config = dict(
    init_std_up=0.051,
    decay_shape='sqrt',
    dataset='wikipedia_en',
)
Each number is 128 + 24 x the weight over its row's rms, rounded and kept within 0 to 255. Layers, rows and columns count from 0. The size above them is the row's rms in percent of the matrix's.

# layer 11 attention query, 96x96, rms 0.0931, rows 0-63, columns 48-95
size [ 69  76  70  68  74  68 101  96 122 104 131 102 155 115 136 116  84  67  75  82  86  85  86  82  90 104 114 130 116 135 124 154  71  65  75  63  84  82  71 101 107 118 136 126 141 145 136 153  55  64  77  89  84  79  81  86  99 115 131 135 138 144 131 136]
[[173 147 146 132 163 175 133 110 116 117 112 116  87 104 173 115 129 100 131 147 125 121  94 134 148 144 167 119 107 158 143 103 136 125 143 144 140 110  65 121 123 111 140 123 153 114 131 139]
 [ 68 111  94 136  88 159 126 104 144 148 154  99 121 131 111 142 144 144 123 146 115 115 140  95 118 147 168 135 116 141 140 126  93  91 105 131 169 111 135 111 126 122 115  59 115 117  84 115]
 [155 157 171 118  90  78 143  97 127 123  84 174 142 120  58  86 124 108 103  93 121 157 143 130 147 103 100 128 136 132 131 132 114 161 134 124  91 141 146 138  80 143 138 105 136 117 128 130]
 [124  90 140 114 111 124 120 141 143 146 140 132 124 166 137 108 104 107 108  92 130  89 159 111 148 120 123  67 111 147 142 104 147 110 120 142 174 107 159  89 122 164 117 162 125 141 116 126]
 [120 120 124 135  81 133  97 125 116 139 145 126 127 181 126  95 134 128  95 104  97  77 144 115 171 133 139 135 115 149 155  97 150 131 113 109 135 128 115 100 117 149 129 152 109 110 114 152]
 [139 129 109 132 140 115 118 122 129 140 122 110  99 120 136 126 126 127 138 162 150 171 110 116 107  91 150 137 132 163 112 122 116 148 135 164 107 145 110 160 161  99 158  46 103 114 147 110]
 [134 127 150 169 163  92 139 127 117 142 107 151 146 124  94 129 119 160  86 126 108 144  95 104 136 174 120 125 157 133 132 129 154 153 129 159 151 167 111 164 146 102 129 125 152 100 137 103]
 [154 104 143 130 170 152 123 127  83 121 118 141 114 139 134  82  91 171  77 133 122 133 167 140 109 126 126 132 130 101 160 156 111  75 143  91 135 102 155 113  98 139 103 167 146 161 120 130]
 [170 129 129 107 123 111 146  93 125 125 117 156 138 130  93 149 161 129 105 120 122 158 146 182 120 144 131 132 159 112 110  96 127 115 156 169 114  97 131 120 151 119 110 104  87 127 114 160]
 [139 119 117 145  98 147  93 147 138 111 109 120 117 117 113 121 161 101 196  99 101 121  78 169 157  98 158 148  99 108 118 133 101 164 159 128 109 155 120 104 106 141 151  95 146  89 101 116]
 [121 101 109 125 143 149 111 153 115 135 144 137  86 114 157 130 158 135 153 147 120 169  78 162 154 151 127 106 124 116 112 104 107 126 153 122 107 167 125 147 171 115 169 116 119 113 109 160]
 [117 143  72  98 140 141 146 149 117 125 165 133 154 120 140 151 119 133 110 131 119 138 152  74 142 179 130 101 133 111 130 167 175  87 114 155 124 126 114 158 140  85 137 167 153 118 114 145]
 [150 130 145 133 147 138 136  99 107  85 139 170 111 117  93 158 110 146 115  86 136 120 100 160  84 103 168 130 120 120  95 144  83  87 121 136 120 120 131 145 119 151  98 116 126 140  85 174]
 [146  99 133 116 169 169  85  93 103 119 151 102 137 120 127 140 127 129  99 127 143 156 137 140 135 125 142 103 156 140  94 124 125  88 167  99 112 172 170 136 132 120 137 111 154 139 159 107]
 [121 115 149 123 108 169 185 128  84 121 164 109  99  87 163 117 116 141 117 150 215 148 138 111  91 122 138 110 136 104 119 143 147 124 152  99 145 125 113  99 176 121 135 124 134 154 120 134]
 [144 118 116 104 111 145 167 104 132 176 136  62 108 103 120 160 116 117 124 134 143 129 137 101 137 143 131 123 133 105 133  84 112 114 135 150 135  99 128 106 159 122  98 109 135 112 113  97]
 [159 142 113  92 163 131 110 111 102 150 154  94 125 113 138 159 123 135 131 132 130 116 129 134 109 112 121  94 125 110 138 165 156 146 176 145 109 114 131 157 170 145 130 178 111 135 129 144]
 [135 109 131 132 130 106 157 140 120 107 147 142 177 146 117 137 151 177 115 163 132 134 114 134 115 163 112 174 124  97 114 114 150 133 101 150 147 127 116 136 129 131 129 127 115 159 151  92]
 [103 136 108 145 126 182 146 123 132 101 128 122 133  85 153 107 162 134 151 139 140 148 112 155 121 117 145 175 163 106 184 142 118 123 144 101 115 108 111 141 139 117 125 133 136 113  89 140]
 [159 155 140 161 162  99  80 166 141 155 106 138 145 151 111 119  97 153 104 156 127 161 123 162 172 130  87 102 102 122 109 117 141 199 119 160 137 126 143 161 142 131 145 157 143 150 178 109]
 [ 65 129 125 132 155 151 111 108 132 139 144 118  92 106 129 140 131 116 138 142 174 128 114 117 118 117 135 133 131  74 145 178 136 115 139 124 151 117 118 143 123 119 133 143 153 198 126 102]
 [139 151 119 122 120 130 146 133 123 142 108 106 119 137 182 132 158 134 122 163 113 129 114 112 143 124 128 113 145 181 124  80 138 110 117 133  79 108 151 142 161 107 139 128 109 115  96 181]
 [152 159 152 109 108 132 145  90 149  99  95 143 140 111 119 120 116 117 123 125 142 170 134 131  84  88 130 123 135  88 128 188 150 112 169 112 139  96 149  92  82 128 116 106 155 167 109 126]
 [124 142 139 130 106 101 119 133 126 131 117 129 128 108  87 113 111 101  90 128 151 115 135 146 112 125 101 128 144  67 117 154 148 144 108 147 128 122 109 156 150 139 116 144 154 172 149 102]
 [144 101 112 120 122 150 133 134 115 126 138 155  96  90  92 145 149  90  97 136 172 171 144 153 102 111 113 156 102  88 119 145 124 141 194 128 117 121 125 116 123 126  73  78 122 140 147 111]
 [149 129  99 135 153 155 129 136 110 144 158 117 143 133 167 148 109 155 128 117 138 134 129 133 165  92 133 158 148 190 102  97  92 139 105 132 105 119 153 147 135 101 139  95 110  86 145 132]
 [138 118 157 105 150 143 155 170 106 122 108 126  99 156 158 142  98 111 106 130 135 142 127 100 116 159 132  75 110 110 155 125 136 108 130  97 178 100 139 108 142 139  77 124  88 164  96 157]
 [172 119 128 113 102 151 136 150  94 104 136 139 173 107 140 131  91 123 181 102 138 118 118  95 105 107 122 129  81 159  78 149  81 123 127 137 128  74 139 112 134 124 121 127 104 121  92 149]
 [124 106 119 157 144  96 106 139 135 129  80  95 118 148 101 111 139 153 135 166 152 153  89  78 143 152 150 140 110 108 140 116 127 148 109 135 169 107 150 124 123  94 145 102 145 152 167 105]
 [128 162 126 135 141 147 153 125 181 145 127 105 112 139 111 138 141 143  94 137 146  88 121 137 134 139 147 127 136 115 113  79 154 123 137 108 121 157 140 105 105 141 155 130 116 114 182 138]
 [141 124 137 113 109 173 133 127 124 124 136 156 142  74 139 112 127 149  86 130  96 156 175 122 145 165 116 117 138 103 139 113 144 135 130 125  81 120 151 173 161 143 108 156 148 153 136 149]
 [134 118 128 101 143 144  94 126 125 168 122  86 143 137 149 128 136 148 103 167 121 116  97  96 155 109 112 150 177 163 114 133 194 131  99 128 175 122 139 134 125 119 110 198 158 149 136 103]
 [129  99 147 127 171 126 106 114 119 127  92  96 158 163 120 137 110 177 131 120 124 126 183 149  95 132 130 134 155  92 106 121 135 173 146 121 118 118 103 141 152 139 137 158 110 136 119 126]
 [117 189 147 119  93 114 143 150 139 134 132 116 118 133 122  98 132 165 126 131 152  98 155 130  83 159 126 109 174 158 140 161 141  84 111 141 129 164  86 118 140 120 124 160 118 136 115 149]
 [116 137 134 163 138 134 118 157 114 149 160 114 128 143 136 140 134  96  77 148 134  97  94  80 138 165 136 114 114 182 130  99 123 142 137 147 133 115 169 150 165 101 137 134 194  93 136 102]
 [120 126 162 166  70 131 128 103 133 146  94 121 154  99 147 126 152 137 110 141 173 132 108 130  99 131 120 144 139 203 129  84 103  74 146 156 121  89 133 146 110 126 131  89  94  87 110 121]
 [129 119  80 170 118 147  95 160 132 132 123 131 124 129 137 161 129 101 118 117 134 105 111 118 141 148 150 104 133 139 149 126 111 113 133 117 107 147 112 113 157  94 125 113 129 108 139  91]
 [112  76 144 105 126  76 116 123 107 103 113 138 170 170 132 114 120 163 123  89 121 112 127 133 136 131 113 117 103  72 116 208 180 147 112 107 115 120 154 105 127 120 122 116 137 193 135 134]
 [148  93 140  91 101 103 145 126 162 125 118 145 150 134 149  91 109 141  86 134 117 161 141 115 136 114 110 111 112 136 130 176 154 180 140 136 120 123 135  78 113 128  81 161 119 177 115 127]
 [150 105 162 123 157  83 165  91 119 130  84 141 134 104 111  96 133 153 101 120 136 164 148 130  95 127  91 150 116 126 107 151 139 150 180 121 130  80 144 131 125 139 103 140 129 204 162 118]
 [100 125 121 150 129 114 117 125 125 142 120 120 122 150 137 139  92 159 131 139  93 129  67 131 179 160 120  80  84 121 160 121 114 101 122 121 124 131 111 118 138 120 136 150 120  90 105 134]
 [ 83 121 146 119 174  85  93 131 150 142 105 106 101 187 131 103 119 111 117 142 114 120 144 140 152 144 141 106  79 119 132 159 138 139 147 102 160 144 122 141 120 112  79 109 130 174 172 137]
 [117 119 114 141 144 141 138 118 118 139 128 105 154 121  89 120 130 143 104 178 167  98 130  68 127 114 122 161 165 122 108 161 164 142 106 144 147 109 129  95 139 110 112 139 167 123 180  80]
 [143 174 188 124  94 117 172 127 126 146 136 163 121 132 131 164 105 106 102 111 146 128 181 126 109 109 107 155 150 142 154 123 128 130  88 123 107 125  52 104  94 128 102 130 133 162 145 124]
 [140  88 106 146 142 151 117 126 127 131 126 123 136  91 129 103  92 117 150  94 128 180 181 122 113 132 133 117 120  97 117 151  80 139 117 145 103 109 192 140 131 115 118  57 142 155 140 121]
 [130 143 119 158 106 124 130 146 111  49 179 171 141 144 136 102  93 131 110  95  97 134 115 124 107 111 126 119  61 134  89 184 100 145 109 157 107 115  94 141 141 119 101  84 132 100  99 150]
 [129 138 163 126 114 166 135 148 146 131 138 134  88  64 146 103 141 137 136 128 161 116 128 121 102 134 152 111 127 100 154 110 103 129 138  95 125 107 156 128 132 186 130  92 107 148 152 157]
 [105 121 137 127 115 148 117 138 161 107 178 125 137 144 132 152 105 147 106 128  80  97 133 147 141  95 155 132 131 184 109 158 137 145 144 107  87 189 125 148  95 152 113 121 142 106 159 125]
 [ 99 161 181 141 115 152 135 115 104  96  93 108 127 158 113  71 103 118 142 162 141 116  71 102  99  94 104 134 142 165  97 128 114 163  97 148 141  95 139 118 114  97 143 105 125 102 113 144]
 [203 118 102  95 151 131 158 144  85 141 111 143 140  98 142 129 149 138 119 147 150 123 153 154 139 109 123  95 115  84 127 180 141 191 151  93 150  87 113 146 114 165 108 179 129 125 139 133]
 [121 166 107 127  91 143 141 119 156 107 166 164 123 122 169 129 133 119 102 118 104 154 132 147  81 166 139 117 137 139 132 106 154  68 135 156 123 147 108 113 135 125 113 106 117 135 114 137]
 [116  92 134  87 114  81 110 117 156 105 109 122 169 141 154 100 127 151 162  97 120 112 151 140 113 116 118 125 148  66 123 182 191 146 133 112 127 136 102  86 110 128 127 136  95 182 128 134]
 [137 118 137 119 113  88 135 135 123 100  89 139 168 133  89 167 128 148 146  59  94  99 116 144 126 130 128 158 126  75 123 206 168 145 124  94 120 121 123  93 100 150 138 145 150 140 100 136]
 [153 139 123 107 132 164 128 142 180  97 142 158 100 116 139  85 140 108 145 133  94 163 167 131 131  69 107 112 133 119 118 165 116 161 130 125 128 162  94 118 101 138 101 107 103 112 124 128]
 [166 145 155 121 122 124 149 107  97 116 145 139 122 110 114  59 120 123 117 143 150 171 129 138 108  72  87 150 123 122 116 151 131 172 136 131 165 121 149 108 108 145 123 110 147 140 142 117]
 [124 130 116 132 153 100 137 146 111 116 111 136 150 124 103 110 103 130 162  90 113  96 147 133 122 134 125 117  79  73 148 178 171 128 160  72 153 133 130 111 104 155 111 112 152 161 137 111]
 [107 123 126 112 157  93  89 130 112  90 125 114 126 186  89 118 121 114 140 115 108 142 120 122  89 154 148 121 125 143 107 204 147 175 135 118 158 120 107 105 138 135 130 126 166 111  88 120]
 [156 123 149 137  82 146 144 114 155 106 117 153 139 106  94  85 108 140 162 118 124 106 138 102  99  93 117 139 140  97 132 131 132 160 150 137 151 117 110  70  99 141  93 112 141 113 131 123]
 [145 132 138 100 160 134  96 101 108 145 112 142 123 164 157 104 111 139  97 116 116 151 114 133 148 115 141 180 144 110 141 168 168 100 149 134 189 129 178 139  96 140  84 154 167 160 103 132]
 [ 66 110 128 135 146 139 111 132 138 133 124 107 139  99 128 119 126 120 120 155 147 177 110 110 119 131 113 127 100 159 130 160 130 141 113  82 121 171 121 136 136 126 156 124 146 167 143  62]
 [137 106 141 112 137 114 133  89 117 100 147 147 101 114 121 115 156 123 119 120 143 144 151 159 101 137 125 104 129  92 158 149 114 120 150 118 123 158  92 119 137 136 115 150 152 167 110 111]
 [114 135 145 135 130 158 104 184 114 174 119 104 137 104 138 136 154 129 137 152  92 144 130 131 159 139  96 156 179 118 173 112 143 132  97 121 114 138 175 139 114 127 123 167 150 111 112 127]
 [119 118 123 199 122 108  88 173 119 120 164 143 109 168 115  96 146  81 158 142 114 132 114 136 122 177 136 117 127  89 148 114 125 150 137 145 161 149 123 114 133 131 153 139 100 113 181 101]
 [168 114 127 118  94 128  95 171 150 149  81  98  92 156 129 123 123 145 164 147 115 119  99  80 113 130 179  95 105 111 135 145 136 161 132 122 142 128 155  84  90 134 155 126 151 118 139 115]]